From a checkpoint of a small transformer trained on Wikipedia.
Architecture: learned and rotary positions, biases on query, key and value, tied embeddings.
Each number is 128 + 24 x the weight over its row's rms, rounded and kept within 0 to 255. Layers, rows and columns count from 0. Numbers have three digits each. The size before them is the row's rms in percent of the matrix's.

# up: layer 2 MLP up, 512x128, rms 0.239, rows 247-263, columns 0-127
# down: layer 2 MLP down (transposed), 512x128, rms 0.104, rows 247-262, columns 0-127
# gate: layer 2 MLP gate, 512x128, rms 0.24, rows 248-263, columns 0-127
up247 108:120120127117141086145137134149097108104160136115148154157127177162084144122157092128122096133116118124121116120135146116135161121125156124115104102137125151112128111123131131132085152144126139173103072093136133075160084129151135110156083111119144108114128109165147132118149125123124138098091128106112139153132147121102148139145163163147134115116126155124072116078092106101190120196160
down247 112:135150138070108125113102077154116123150180113064133124125116141145082140085115120101128108103102119143166125140114153123146100137135150141101157094130096104121122142138139128109135118142155111148134091075148169092146084158112095099136127108120120126131118108134124128079146081117092146144158127070151150135158113126127135148159149150114106092116131141125094152130109102112167119161147
gate248 104:163133175127127156116122147159160125118130123147148162091149147114126113126106122126135132156136162145113143139161114111173121178095154168122159129142171151104153170176130124167154144128130081155155163125120113103123180134161131104151146144106121115099084123132087141125151165120117114128144118148080125122108119117131145129130130124122144120121132132194112188156117145138084176104119
up248 113:137144152116157101125147142162149159123124096151162128110135138124140148110089101128133160133130149116126146146110079125151161162126130140143145149129170113089129119213135124099156167144133120162158120145153095077152124163121161082155122146110131095116105125184121132116158150152137086138139111143138110113117118169117147139096116145113138145127122151199090145134116123116109143169146
down248 107:134154085125141113116138127135115129175142118091180092083164080140130144140106126128118156152115136095119151159119064132125119118130115140102140075114098087118104091174095125102102164131132129155145134139143108094118095128093126113152111138117115106141146127163153192130151178151150146149149146146138124184143101130109130137137136150117149138127134146151086151129106104173126141142114
gate249 055:109095133138146158060142124140158146140115139100145136139129138114112132158116105124092143162104194137104157105098148128129116179132146138112139146119159133139144132114134093164124154116115125147085114124078100112153136151118115124102131115104132118142171128140114128076133102114133105104132190127120108158139156081150103156138157137115149131106144128147140130106144042160093117120158
up249 056:130120117108160113089141129154150091107133088145133129098152160130087179129132122140094154119135135121136145102130133148130149150141165115138074104151152103114160146181124143106131118145146124139134104126134126133129156135114145152073104138089135127124134121184159125128114167137114113122148077140134165134188069147069144175124139143099118150120091137113104111119089140119114142141172
down249 045:154143119120134118137130107135137124120128105118182167133102192144151184092112129088121112113133118100136142081097111130112112134161116104105118142112102125152125112100143156124129124132163138154161138136108133123088095129114145140073110120092091069132138142170102138134107138111166153153127143140105139141174083119100173122133139104086101118116165152122162104130071121133130113131100
gate250 106:169112139137117131143096151117085140108134184154133140152187135090107113115121136117129122144127148148120089086103139148154132135158147128084138138118089132143137148102143124136112127135118161161123108125103122168104079178133150071139123066140138108152163117128090099152140118162143102112121132158144151171142131142133072187130157132122140119148169113125104125137151146103110128110118
up250 108:164143151104111100175096123108140136129129167120106177118105149124162123139104114117125123139162125151120142121141151133172146143139116088157118137168100081119097128156148145117147108147163171117153140118125110095114167098179156070135126108133132124161146158103082156176113128126138122110137143141122175112105112144118122160121151111156140102154109111093139179132153133145164115080127
down250 108:171153128127125132159145096137073141146128133100134145123138179119163118081111118187158170122148139166159135152138111128129111132163128122069135093134145101164118145108149105133106117129122120137177146133152173118140101140143108130110137112132121109140171098124075151110128100154124103113147109124099154153130159137136094149142105096170162098170073127130109099141149144134150106122118
gate251 086:113161106143132122116120134109152083074151102140126165151155156120128144110119177143098104155118143163109080143133159111125133142164089138106125164130172125151125124073113124140149133119099159133117109139140098167095139114133144149158124158107144124160125083140144151101096132117092129068106139119153130156164115146128182139133142148140117117127110096103155168144141121126088183115136
up251 088:166115161113111123109104116105095155205108127139151139132117123155137126135143096103142121074131088102143178143091097135179126143100137141151122122128085145080128131163140154123146078136151077121142137126140092089144118123115144110121131113128145133126127107156075128156126119168146135157129133152086142106116130132130078114109136129091129139143136141098117120114103139108164075095152
down251 089:140113146144160176113155099107133064184122166142117149118133078127147150114128087118190125101111089114144146107081131142150142134148163108141074107145135134100145127140149131129134108102120083106136138106120129098136156152171142125131111140115138124137106131151105100174142104124103103147139120121131153103125141128140087140143123103097172122144167150151120147167148160120177091114143
gate252 130:072138109112176157158127105166133129113164161076108079125170123114135117121142119185102153120113123131127105109129134097148163165144137131122136154164127190128140121092090130140130098138144152151162114155122160113130169159139116120155114148144169093118117127113162142133129149141093139106169118134118107149174092124117155133128081142127112113133157125124138126111166090097111154114108
up252 146:066125119106164155159107092166124145108160145116122122109169108134121100117114121144125151122137136127118110107108107090128180140133114118139106139144128157127099161073127136128074116134116151145147083152085139101143143134142120129151143141120154112136161146115112144152144145133099179135140121151127146120169062114085152121116105176138074099154166127164141096116153129118151145138098
down252 131:109144140126120119152108125105176133112141166116120110135138160112120088094089115144140166109117113108125148120123095090164162112151142147099063147118130159142094151132145131100094154147113138118152115147096105125092155098098111116136162137127163133145141181153169142146118161144117108127165099130121127172157044092124148115113099123145107133134154109161136105105121090128137131106123
gate253 101:147120138127138115115133167108128157081131118101138100095129124170119169131143147141115148107135104118146104101126150099122125106119098126119115142089171106107158103113090130087165132135185124120129155099163151106125158142136141124122132114175161170127147128160138082137132158141100126084124114146132142117131107178080138119116111103127134161180127140168162143112125139119107094152198
up253 094:135148136102123071097142106092115094126118101139092154103079137182133130113148111127102108140131103100126141127132134098128129126143117119125145107140127080061113083151093106151168115129144141095079101120165127115081128117135135142092152129149148136127128117155150115128119200104126148124105086109154162095159099122111108133101135101106078147146136122117139164149117145124095134135137
down253 078:153136100108133136118130093111118155157121096092093149117095139171131100144186132102110130137132124115107139136110171099107147155100104123116105112147153105115127098170108153089136125118152158106130151125137097100086125124176157162109119092147163136131130087139118124148143083093147105099118106131139143092137068136121110127107135085179133123137112178126107162107122137159099126103161
gate254 113:140137162118144136140080109082100124130143136162127115163106138144108162125150142123115126202116057118108129109152085121121161118106142119122134139092104135139131099171123154126116111130119130071132179161125163146114131153178087097134120117166112116142151118124091126167154130130122118154116112153167146150154106153113081139115145113098113134130143108095134136163092115115149144129163
up254 104:142123144094159137161127080096116142113159127155119113124125138132117101107148113147080123216109082111099111130144105131117170141106108110143163109106106155124121129179155156123122101093106121091122165140132133126102122117191108078164100107128116128130163113139105093158133112106105115148122143145132163143129140139141107132120132113106104121133157087128141151134058115102118114129151
down254 123:129110099162119147131163129109194135164158120154177164141149167157167109123152108153123111141119118117144153094142149117086117123163150131135146117109141135139162130146112062156146112134143145105123165114115168120100173118145133129148120155113122133113134170095075154096116133146115100135146156150075132161167140122157149091117108080151118103136111107132098135141135102115128113125101
gate255 079:105107121124122124078163109104162187101104089156120123146099149151156127113152132119103172139143141151133117106159116144144134077130102130131170165110116098090116161130153139135179096150145117136120119141153126158138102073130141074137122148122129141081145121139113149144133124152125083121145122144113143118188137157115148122126128151138162088122108191120134122097129163093111145120132
up255 071:138134110158116125113178118154149141107145080165096129098131126147128108130152129107144139131096109112126149112146097083073097117132128117121141092128116122103087125122118128140170143095110121115129150117142071086138151166112080128136132129118138125115141114109148120107113089123172120131120063076080142095120113159096136131108088164139104166143147155130131143145132136101109099083161
down255 080:143135116167134145149096145123102103129148052052120155138159114128125144126117134134124139121106052136144145120144101114123167133146105121151150093119112115129106164088142134131115114108120139079116103115114100089119139174111132159156109135130115130122089129151139136127097064131146131123117105134134157146132128142146118165099131145150129123135119194153117118151100135163070134129153
gate256 132:086122144147103127118103154149104134117136172142157147124102145117120128110150137140132108128107107092150110106079125152147099128132122128155120110077160137112106090119138130196152101151117145097162148143118126137129130189139112060151106149115150145137103125151142120098113132139140132122139121121171144157104201155136086132124126123096155146149140162103086139104132116094129097108082
up256 145:157123111103170105115156116107170103118158102124096122139154129134107130143091114108127136135157152170131126174176136109126162133102125131100117161172115120122159164159130149097116140085124128115143097091128112112134138063100131171110124105137085125123120138099101148155137145111140077128132129157080137116161076101128176139166133129144118126123133121174152120135137157141108172152142
down256 142:175106108096167147112165106165150134133163069150147101137104107097133153122083116125132139145131134151113111161140144113112159117136147129092143171195099132174168155129151144143134108113126138167107128135126132129119147121130122166127123114140096117128145167107127141160132117133092100151107126109112123124146093121102140131130182137127146132094165112159137144100128125149141168150208
gate257 148:133116139125138131087175169105148113115134098127091153135149180102124121168164113130147124123101104152083092142106149095139133174148094178142119124127094134129127092137148141116110109105121134140117118156128114116133160161125126167172121121139143117138104126131109088098128148122129135136138098093106094150127101142142119138158104087097140098151141178144097126163170147167139147149194
up257 151:126137130124137141120087113147127135157139154127174068098102119145120146095103163106137126142130131105175158108140156179108143098134188113113148129181147134164140151090111084128131143178097119104131138093097167172115105121099111106110136108127149159124146112122131122177159134171107136105107166152144123105108168125139133128099146157143109139139124127137122152101145127103107158103092
down257 144:101139126105140146129105122139141109138118224129156140122149109165119136121105174110116109131156136111126137110182172146109133115142186053147151139192119139191139141119130118122129125131134133129128148090131168142105082161103106084135097133150146150132103113120113121143136143147094103109132129160101148097119146137154097135122136150137137130154129143112111167127114121123096157112125
gate258 119:131107119125135147125167074136125138097131103131110112142140156085131131122152158137169090138127119150126131124173106152125097139135151097096118086119118124107103079105141118140094142160126149113091135115147144177114139156116148143116112136125185145148141124132129126153071119102100186117092143124155083131139137142100102102116140144096098107136102156117119106166111071122146074101147
up258 109:122103142149133102102100129148131143160109142139157140139123111158119123132139128118074182102131130115119148130130180141175144160142112184139131179120128114160136191116128117140164143132136130129160139134153116118130151130094106128143161111134086080134108117093107130101180118148135116090157089154110143109115095145149147157147097120174140152132138140134135098115157184110088159100111
down258 116:113098139123088165129154111113122117101170084116094124123154123101159134145144143117185074133117127147123130101155110163095136127111159088110111101147143166101123103122139134117093122135129135135083123110160148171141129138149166082106108138107181125127125126127142138180073134128105149137122118092146134133138113129099071096088121151090134125134156115140133137163122090139168109124106
gate259 115:126130162189156131109136115133110142153124136166092124133133115144185137157119127137111108172096134144129128128104097156183113140105107123131116106139146121088143119154109104203121110130132188106138151153165194112110095131200108110110127142117122096124127108118097155145141126108115154133113128114101116105121156122139164122142116092105147112134164103137119127153113126122102156157158
up259 109:129124115157088133153108118130116167174119123173168117153077104133119105132131108135093112164124108124110159092124075148131105133138127110120086118122110143108137091146090121156133093145123114113111122133106140085068086104117122120148106113149117112072099115153141130151128151142176185130114137125148142111135071136104141101119148144116134140181154141146097109124093120145107143158140
down259 122:075120088149073156142141140135135140140159149155138156145106168096102135075125119142116119158141112104137136101133098117175081109108132118073113131140146117122148162125084110121134116118105128120147116127122130125063147102100145130137118107127155121099112135139128129147105125165163176115105106161150127140113088172108161133099140110102098163153120123131076135146105106172092122148124
gate260 102:106122151130142136134080153099115127128176160135149134145131130155094176130080131167130150144147124154142135125128106113129134131142157131134119118153099152121100131105185132173131086187096157109136113087131123157096130121134119149111136143090129126136123121141065130135139158120116156117134100163108105185126152101120137132154144122099133063119118122145138079126161085131119120072142
up260 107:161102135091116138084110132130113167074122137135152123152135104115114138154114117080126129125133098153097110105119128127119161131094132129139170166123166139156159113178141186114130154149134112101139172112105141126147144133091108125143099155129101136112148170106106158131132124130135099152140127111148128095160121180151161188159113125092164116109137099146093158100127103152110117159154
down260 091:090100144117149145128113131110111133178158150112165138118106164116105138114112136167136167125134105168145146126127143150133128117136132080130099139151169147129132120150142133143153106078107160106106117088114139128139112115139116139090156151102108126182098121134103126165136130096111143145114086145146118132156156115153143145159152146053132112113163162176115097062138115151135154120159
gate261 113:123117107162089157130157124164129098118172123110129117113120133078136140134163127145092102115138154121102146118140113122100125146158160124080145102142115137117170136131083100183121124097140128108132107142145116116144150116111106124105163113157152105172145155117100144095152117109118120129139158119127107138126155093184189146146127056149108116134119089142151157118175126129136138172100
up261 123:129189095177096168157124071135116108125161154166120135135141137119167125195146136208129115101137127104136142136115119146113154151123183159083124155136097124112147114114134109188137147112114116131123145141126110119148092110115098158126131123143138124127151109118118176109135119101126129159126115147144140154140139092161147097119118111111070104152136156121130133111137147113128140093114
down261 117:124136119123162157112134126144124129126107198133146095145158169152114157128142116184111123170166085156128147102146119147144117121146198106110176124117100112115123133110124123126101126133134123104108177097153110120135154101152121142138109105125102114134093090138137148091156111133164183149180156142082121178132166117153155156124137124126132133129112116107089107107142137118141127125099
gate262 095:141138123084158148140152073129157172158142144133113116116101153125118139129110131152126132167117086145145123109176141127107129095137159139073163121112104133137109154099146139162110108139118111098156131142131154082130134133153108106126145103150126090136101095099127093152167147148099149114141096172116139141121179200129165123149111101088116126103140130099114138118111126160167128133168
up262 094:130124117135130152085144113147164124158122131107122145164124130122124161093086149113130116104147124159167123161108162149147107123130140116083141150136136158117147112097096109106067126116123127135194148120125122110161162126131112162115155169120118113143120105078160133167141087167097088158151143128089104154106158125138161090161102112111161121122085143120092112109128101135148159112128
down262 093:151155183117140110150141172147127154144129123138141119097119134120105155119107109166113147103113078136141109133089110157117144144104120133171143117159116148183127134107107138141099146124131117163121125118133143119184079131155092127142104103155120135116124110144206136137154107172104161145107144130188099104121158111145124157076132132117144087143096128126146097100134137107147131164143
gate263 013:119172133116094084127158094119106132147122155077130147142123123147145109141149118180159108116148141110129153129095104110109161121083162098119114149128110153130115110164140143113123146102157110116117120096158116085124133081136125176151107146137128127146094115083081128196139172135119103158095139140117151105133103174132120116123124080104101121073165125124144129121128106136151101122131
up263 014:139083098137127155120100170134119126112118120132158100141135134128110139068129144125149180120162133130129117101132152148126102156127071133120068083111164131127134171103153124102124126157159132101137131111119117162122180133119140155121150103121113146130129163142146143141144155146134178089118140142104119141155145146080145177133127156141184120136144134074171158117110148101115091119142